config = dict(
    n_head=10,
    positions='rope',
    train_tokens=910400000,
)
Each number is 128 + 32 x the weight over its row's rms, rounded and kept within 0 to 255. Layers, rows and columns count from 0. The size above them is the row's rms in percent of the matrix's.

# layer 8 MLP down, 320x1280, rms 0.0448, rows 0-75, columns 400-439
size [100 102  98 104  98 101  96 101 102  98  98  98  98  95  99  98 101 103 103 102 101  99 102  98  99 106 104 101  98  93 102 104  98 102 101  99 103 100 100 105 100 100  99 101 100 107 100  96  96 102  97  98 101  99 102 102  99 101 102 103  95  98  95 103  95  97  96 100 101 104 103  97  99  98 101  99]
[[174 131 136 127 143 172 117 102 101 138 122 188 123 120 138 119 124 138 131 132 101 133 183  53 105  96  86  80 121 153 185 114  90  70 177 112 134 163 161 175]
 [173 165 111  98 120 101 158  95 163 127 107 130  86 170  83 168 127 124 175 114 111 108 147 144 128 115 118  96 133 111 124 146  89 194  99 135 173 144 113 121]
 [ 95 144 186 175 138 207 152 203  68  90 117 139 154  87 133 105  80 174 115 129 143 134 104  68 130 117 111  54 134 145 148 108 130 156 116 121 138 110 135 135]
 [ 95 152  78 143 103  95 156 100 113  92 128 174 110 125 170 170 144 130 123 166 107 133 146 111  70 136  75 139 104  46  91 146  97  94 172 150  89 145 149 131]
 [124 134 137 176 149 166 120 200 119 129  59 111 149  91 115 110 173 153 107 159  98  98 132 171 118  96 126 154 105 131 128 104 122 133  89 106  94 202 124 140]
 [183 127 162 136 182 126  79 108 112 124 128 152 128 188 130 173 115 145 148 149 134 101  66 141 107 155 183  75 110  94 143 130 172 130 100 174 139 106 139 169]
 [110  84 137 138 133  77 174 158 211 213 144 186  91 146 100 154 132 114 115 106 160 171 147 142 125 102 112 118 145 129 159 104 143  99 147 173  94 115 135 133]
 [133 107 164 168 110 101  78 188 134 112 105 150 139 124 195 137 154 131  72  82 158  69 100  79 128 148 137 183  95 131 183 169  85 156  30  60  67  79 114  54]
 [105 128  96 145 122 117 164 132 162 165 136 111 167 135 125 110 115 152  85 128 110 114  92 148 151 101 161 150 146 110 111  86 128 165  99 160  96 125  64 174]
 [166 117 103 126 157 130 126 152  77 123 113 101 117  96 109 151 167 108 113 105 216 221 141 161 144 167 149  93 110 126 143  90 124 141  88 172 134 179 130  95]
 [ 87  98 122 136 121  84 110 127 114  77 126  81 184 127  80 109 165 156  87 182  86  80 172 122 138 109 162 114 141 171 111 137 147  95 115 143 120  82 143  91]
 [101  95  98 128  72 121 141 161 187 113 146  96 125 164 110 133 176 164 186 161  95 187  45 163 187 157 109 168 115 149 176  85 194 108 149 144 149 175 181 177]
 [152 155 112 126 111  94  88 150 118 147 124 143 158 144 174 170 133 157 119 127 106  81 131 201 158 203 131 137 159 145  97 100 143  91 175 153  87 176 176 132]
 [165 163 162 111 126 186  85  81 168 144 109 138 192 107  67 183  95 124 114 122 151 111  68 148 207 164 121 144 121  81 125 106 162 168 195 156 176  97 136 147]
 [101 197 160 104 146 114 109 147 104 166  78 123 151  91 114 127 194 149 177 143 133 176 167 110 188 107  74 199  98 125 130  81 110  71 137 155 136 143 106 142]
 [115 160 105  68  91 141  99 169 156 128 122 123  81 107 161 145 138 104 145 162 103 165 161 147 125 152 121 154 175 137 205 123  97 155 108  94 102 129 116 149]
 [ 73 109 106  66  82  96 147 158 125 132 103 125 129 102  79  95 161 132 177 149 124 140 126 112 104 157 114 117 137  80 187 172 183 108 128 133  53 112 188  87]
 [101 117 154 172 104 147 122 141  52  94  91  98 124 152 129 138  42  81 133 127 120 154 106 144 130 130 153  93 179 148 134 128  82 136  95 122 141 115 197 156]
 [ 97  95 151 141 148 172  83  65 133 171 110  97 130 127 120 105 181 108 111 119 209 157 136 103 101 202 105 149  86 112 121 129 171 123  99 181 112 120 141 134]
 [151 121 140 118 138 163  93 181  63 193 115 115 105 164 150 132 121 133 201 112 140 202 123 123 124 117 147 116  93 123 129 148  85 133 138  90 169 131 142  68]
 [168 158 148  93 137 163 111 126 140 166  73 121 176 197 117 159 148 210  72 131 121  79  90 138 136 147  98 143 129  88 117 186 112  75 116 104 152 123 119 130]
 [139 107 112  92 123 144 139  88  85 125 140 123 145 124 111 130 126 132  97  93 113 134  88 173 145 137  99 118 149 133  84 143 152 167 146 108  77 112 127 105]
 [ 94  97  86 159 135 166  82  76 127 100 133 144  93 185 104 154 130 144 148  79 111 124 157 127  98  92 150 153  96 131 138 100 157  96 127 127 201 118 173 106]
 [177 159  65 137 113 131 101  54 132 149 114 117 118 149 106  95 106  96 178 115 122 126 190 147 150 134 104 115  83 100  98 128 110 136  65 167 119 179 149 106]
 [139 121 184 119 162 120 115 161 122 150  98 164 153 175 169 130 146  89 151 138 164 108 115 130 136  78  98 122 166 136 125 139 131 203  80 121 143 175 102  84]
 [124 143 155 143 127 183  94 187 123 110 111  95 150  90  52 122 174  77 132 160 114 158  93  56 115  97 178 125 122 129 134 116 131 140 141 150 132 109 106 115]
 [134 121 111  82 140 111 195 132 116  58 113 104 119 143 140 104 155 133 130  68 127 142 163 173 154 134 135 131  92 223 138 113 159 117 138 117 120 153 116 106]
 [ 71 119 153 100 106 130  93 115 121 112 143 151 168 109 142 140 171 179 122  57 128 180 139 185 113 158 117 172 108 103  91 111  78 105 182  97 185 112 148 144]
 [142 139  98 145 125  87 143 134 107 144  45 138 142 100 163 200 151  89 156 127 115 103 192 142 102 142  96 155 192 162 116 123 204 106 176 167 119 115 112  75]
 [ 66 100  93  75 122 208 167 131 159  98 139 137 133 118 113  80 146 113 126 140 136 134  60 137 194 124 131 157  94 140  80 117 147 136 180 156 153 111 110  95]
 [ 93  98 173 117  72  56 117 151 136 107  87 136 134 119 142 172 139 135 110 138 111 186 163 152 125 119 189 183  81  97 125 115 123 139  93 189 106 166 130 155]
 [ 91 116 157  81 137 112 162  87 124  82 148 167 143 140 137 125 152 162 116 110 139 148  81 154  93 131 156 176  89 171 177  86 109 100 115 163 131  74  63  98]
 [195 112 153 118 100 141 189 143 144 115 133 175 116 172 112 147 138  77 145 126 121 215 124 151 136 180 146  82 114  74 174 148 173 112 141 127 119 202 136  76]
 [111 173  98 109 100 129 145 146  88 151 108 112  80 106  33 114 163 117 157  61 140 144  72 150 125 122 190  94  62 105 113  66 137 151 138 126 144  31 116  96]
 [163 129 140 128 151 109 140 158 130 105 130 133 133 142 142 170 144 130 166 127  97 134 151 120 176 138 140 127 151 147  78  90 152 147 106 103 133 123 183 111]
 [ 95 134 140  95  84 223 102 105  97  92 119 122 168 122 139  77 211 144 183 178 105 131 117 139 131  94  84 141 169  77 174 182 144 120 159 122 182 148 177 132]
 [ 50 108 156 127 154 170  97 129  81 105 125 215 138 172  82  89 118 132 111  83 161 143  96 136 128 102 158 152 120 147 185 140 107  98 196 173 147 170  93 242]
 [ 99 118 109 112  62 183 111  90  97  84 122 148 132 136 146 181 111 113 218 129 117  75 175 115 148  99 106 177 205 125 105 162 133 120 108 121  64  96 160 215]
 [161 167 176 102  67 153  54 131 194 155 101 140 100 116 110  97 143 133  57 167 129 113 144  92  94 104 150 112 177 149 119 176 186 120 143 174 103 128 123 154]
 [108 105 219 146 131  77 166 180 152 144 182 112 147 145 146 172 111 118 137 114 169 105 123 163 110 143  91 171 129 148 111 118 102  92 143 125 148  65 101 159]
 [163 136 177  99 124 113 201 134  82 140 179  62 119 100 152  46 130 126 125 171 162 157 168 121 131 166 127  92  90 119 156 158  94 147 186 103 136 125 107 142]
 [ 92 149 152 121 143 101 120 145 149 149 194 133 149 161 147 121  45 148 104 145  99 124 152  62 140 124 112  90  91 200  38 176 135 146 165 119 116  73 127 147]
 [157  98 155 111  73 118 144 208 135 159 150 164 122 118 123 142 117 100 102 173 186 135 111 157 156 107 182 143 144 110 164 161 109  99 168 120 103  96 114 192]
 [114 185 158 124 157 158 153 129 157 135  63 150 167  84  85 158 110 155 116 136 136 136 113 107  88 119 100  85 109 189 116 149 168 115 118 116 105 109  83 106]
 [170  66 127 138  90 147 109 124  68 149 181  92 104 157 159 133 117 133  95  63 203 180 152 135 145 115 134 161 161 155 125 138 131  68 131 135 168 125  98 114]
 [156 114 108 126 140 112 120 107  79 128 155 112 163 197 134  98 172  83  82  92 100 177 157 139 119  58 114 144  85 132 126  93 225 157 125 141  64 139 133  67]
 [114 200  83 125 166 125 100 130 104 196  92 162 140 100 203 108 127 120 126 107 116 141 131  67 165 151 128 123 116 106 116 101 108 129 125 142 125 230 140 132]
 [115  79 149  64 144 188 114 189 103 172  87  95 132  78 133 115 181 121 155 136 139 167 142 131 107 138 126 170 138 136 111 104 118 127 121 148 116 119 109  88]
 [151 128 153 140  77 120 141 146 125 169 168 115 163  62 120  99 112 141 133 164 180 177 177 122 187 135 180 129 103 136 167  95  79  96 147 101 108 121 114  59]
 [138  95 134 116 169 201 107  73 164 172 102 142 154 138  89 162 140 175 185 142 104 130 118 156 151 147 144 109  70 140 118 116 154 146 126 153 154 119 108  87]
 [ 84 115 149 180 144 121 148 194 122 130  79 112 180 119 120 123 114 151 154 145 153 159 143 156 128 107 158 160  98 144 133 184 185 136 146 119 188 131  94 128]
 [150 100 176 100 193 162  67  68 126 115  93 130 107 167 116 115  97 116 103 117 113 145 126 119 142 153 122 178 113 139 104 160 177  85 117  76 152 111 120 142]
 [109 130 133 155 145 177  87 125 110  94  77 129 121 153 151 136  93 108 131 190 101 171 122 122 185 131 159 134 147 155 131 156 108  96 107 118  81 146 105 112]
 [ 78  53  93  76 151 136 142 112 130 153 106 121 143 122 168 141 110  69  87 132 143 143 112  68 125 136 128 175 177 107 153 153  99 136 122  73 161 116 138 127]
 [ 53 127 137 131  82 136 147 125 123 103 103  91 167 156 159  72 189 146  93 156 143 184 127 117 169 175 130 174 111 102 128 127 101 110 145 111 129 140 160 164]
 [189 117 100  37 143  71  87 160 162  83 104 108 199 169 116 148  83 116 156 133  83  83 123 138 109 156  89 156 137 174 101 132  79 118  56 106 100  78  52 187]
 [129 112 137 111  79 122  17 132 188 117 149  49  82 123  67 176 157  65 101 143  83 171 129 156  97  88  88 135 163 150 134 193 134 138 167 175 117 142 151 125]
 [ 91 127 126  90 126  46 126 173 116  96 124 116 117  96  61 102 122 142 161  69 101 118 130  74 108 159 130 146 135  75 152 117  95 146  53 129 109  90 104 128]
 [167 116 109 151  44 143 136 113 147 122 123  89 112  60 220  93 123  84 185 138 138  79  76 106  76 138 152 101 126 162 180 118 133 156 121 164 112 161 127 114]
 [180 106 174  83 144 185  89  63  98 158 134 157  73 119 117  80 121 134 102 118  70 152 142 108 107  82  85 154 107  88 139 164 146  93 106  74 155 115 112  60]
 [146 132 116 101 114  99 126 189 173 149  95 159  89 103 171  93  82 152  85 144  93 112 139 153 124 148 159 158 111 170 118 133  88 188 134  76 183 116 182 112]
 [129 129 135 152 199 191 141 125 113 153 162 105 130 119 150 111 130  90 116 157 140 154 140  98  87 133  61 126 117 118  90 147 124 107 129 124  96 123 129 154]
 [157 111 127 145 162 142 170 187 152 121 133 130  77  76 100 159 114 132 119 116 158 112 155 192 100 129 109 161 127  96  77 151 107 174 147 146 150  98 149 110]
 [ 98 126 139 125 113  89  88 130  75 115 128 180 140 130  99  95  95  98 101 174 128 129 153 173  91 153 156 170 146 125 150 157 103 184 143 124 160 190 125 157]
 [139 161 171 159 138 128 133 166 141 110 102  79 111 122 138  98 126 118 124 137 193 120 152 127 110 138  99 129  74 114 178 179 132 117 180 164  67 132 102 154]
 [104 118  95 160 110 108 144 143 146 123  89 110 171 104 144 140 128 142  74 121  98 133 113 130 167 136 181 142 183 146  99 165 113 143 159 100 123 151 147 165]
 [131 180 136 130 121 148 125 106 178 117 105 148 155 119  91  84  79 140 125 130 164  83 109 104 119 137 115 129 132 142 139 196 164 136  95  92 107 135 180  59]
 [116  87 130 119 113 167  97  96 105 133 123 150  91 125 151 148  66 135 121  98 131 158 112 104 115  92 156 151 119 131 111 169 100 169 137 102  67 123 109 139]
 [103 159 139  69 109 148 112 127 100 156 148 143 148 141 121 160  91  13 151 150 114 120  56 143 120 146  98 159 175 131 115  79 123 146 138  89 156 109  94  90]
 [115 129 119 147 135  89 140 165  68 128 134 125  55  72  77 148 158 130 110 138 140 150 128 118 174 119 154 155 166 139 136  83 134 137 154 140 115  36 120 136]
 [108 182 105 157 167 115 178 151 144 116 173  92 166 141  95 126 105  96  60 112 122  91 125 125 158  97 133 121 144 107  69 146 162 144 112 104 120 147 124  86]
 [192 103 166 110 122 154 161 132 107 140 107 144 119 123  98  84  78 126 177 132 158 140 205 100 177  94 110 105 131 125 113 110  97 133 174 109 105 120 131 134]
 [133 113 116 100  89 122  93 105 102 185 106 127 113 117 111 149 136 134 176  97 117  86 125 157 129 153 174 231 111 146 116  80 138 158 162 199 125 172 127 146]
 [110  86 122 164 176 201 166 121 190 117 106 135 132 120 170 172 120 137 154  84 109 128 160 124  97 185 141 136 132 115  69 133  73 125 108 148 182 161 169 108]
 [101 161 170 109 158 158 124 118 185 145 165 151 116 139 177  82 132 135 129 111 122 106 119 146 179 187  92 136 118  78 203  72  87 117 112  87 131  58 127 130]
 [ 94 117  84 153 217 155 155  84 119 108 139 169  91  96 111 108 137  81 113 143 151 141 139 174 146 108  68 149  95 119  78 185 104 111 131 100 108 142 112 179]]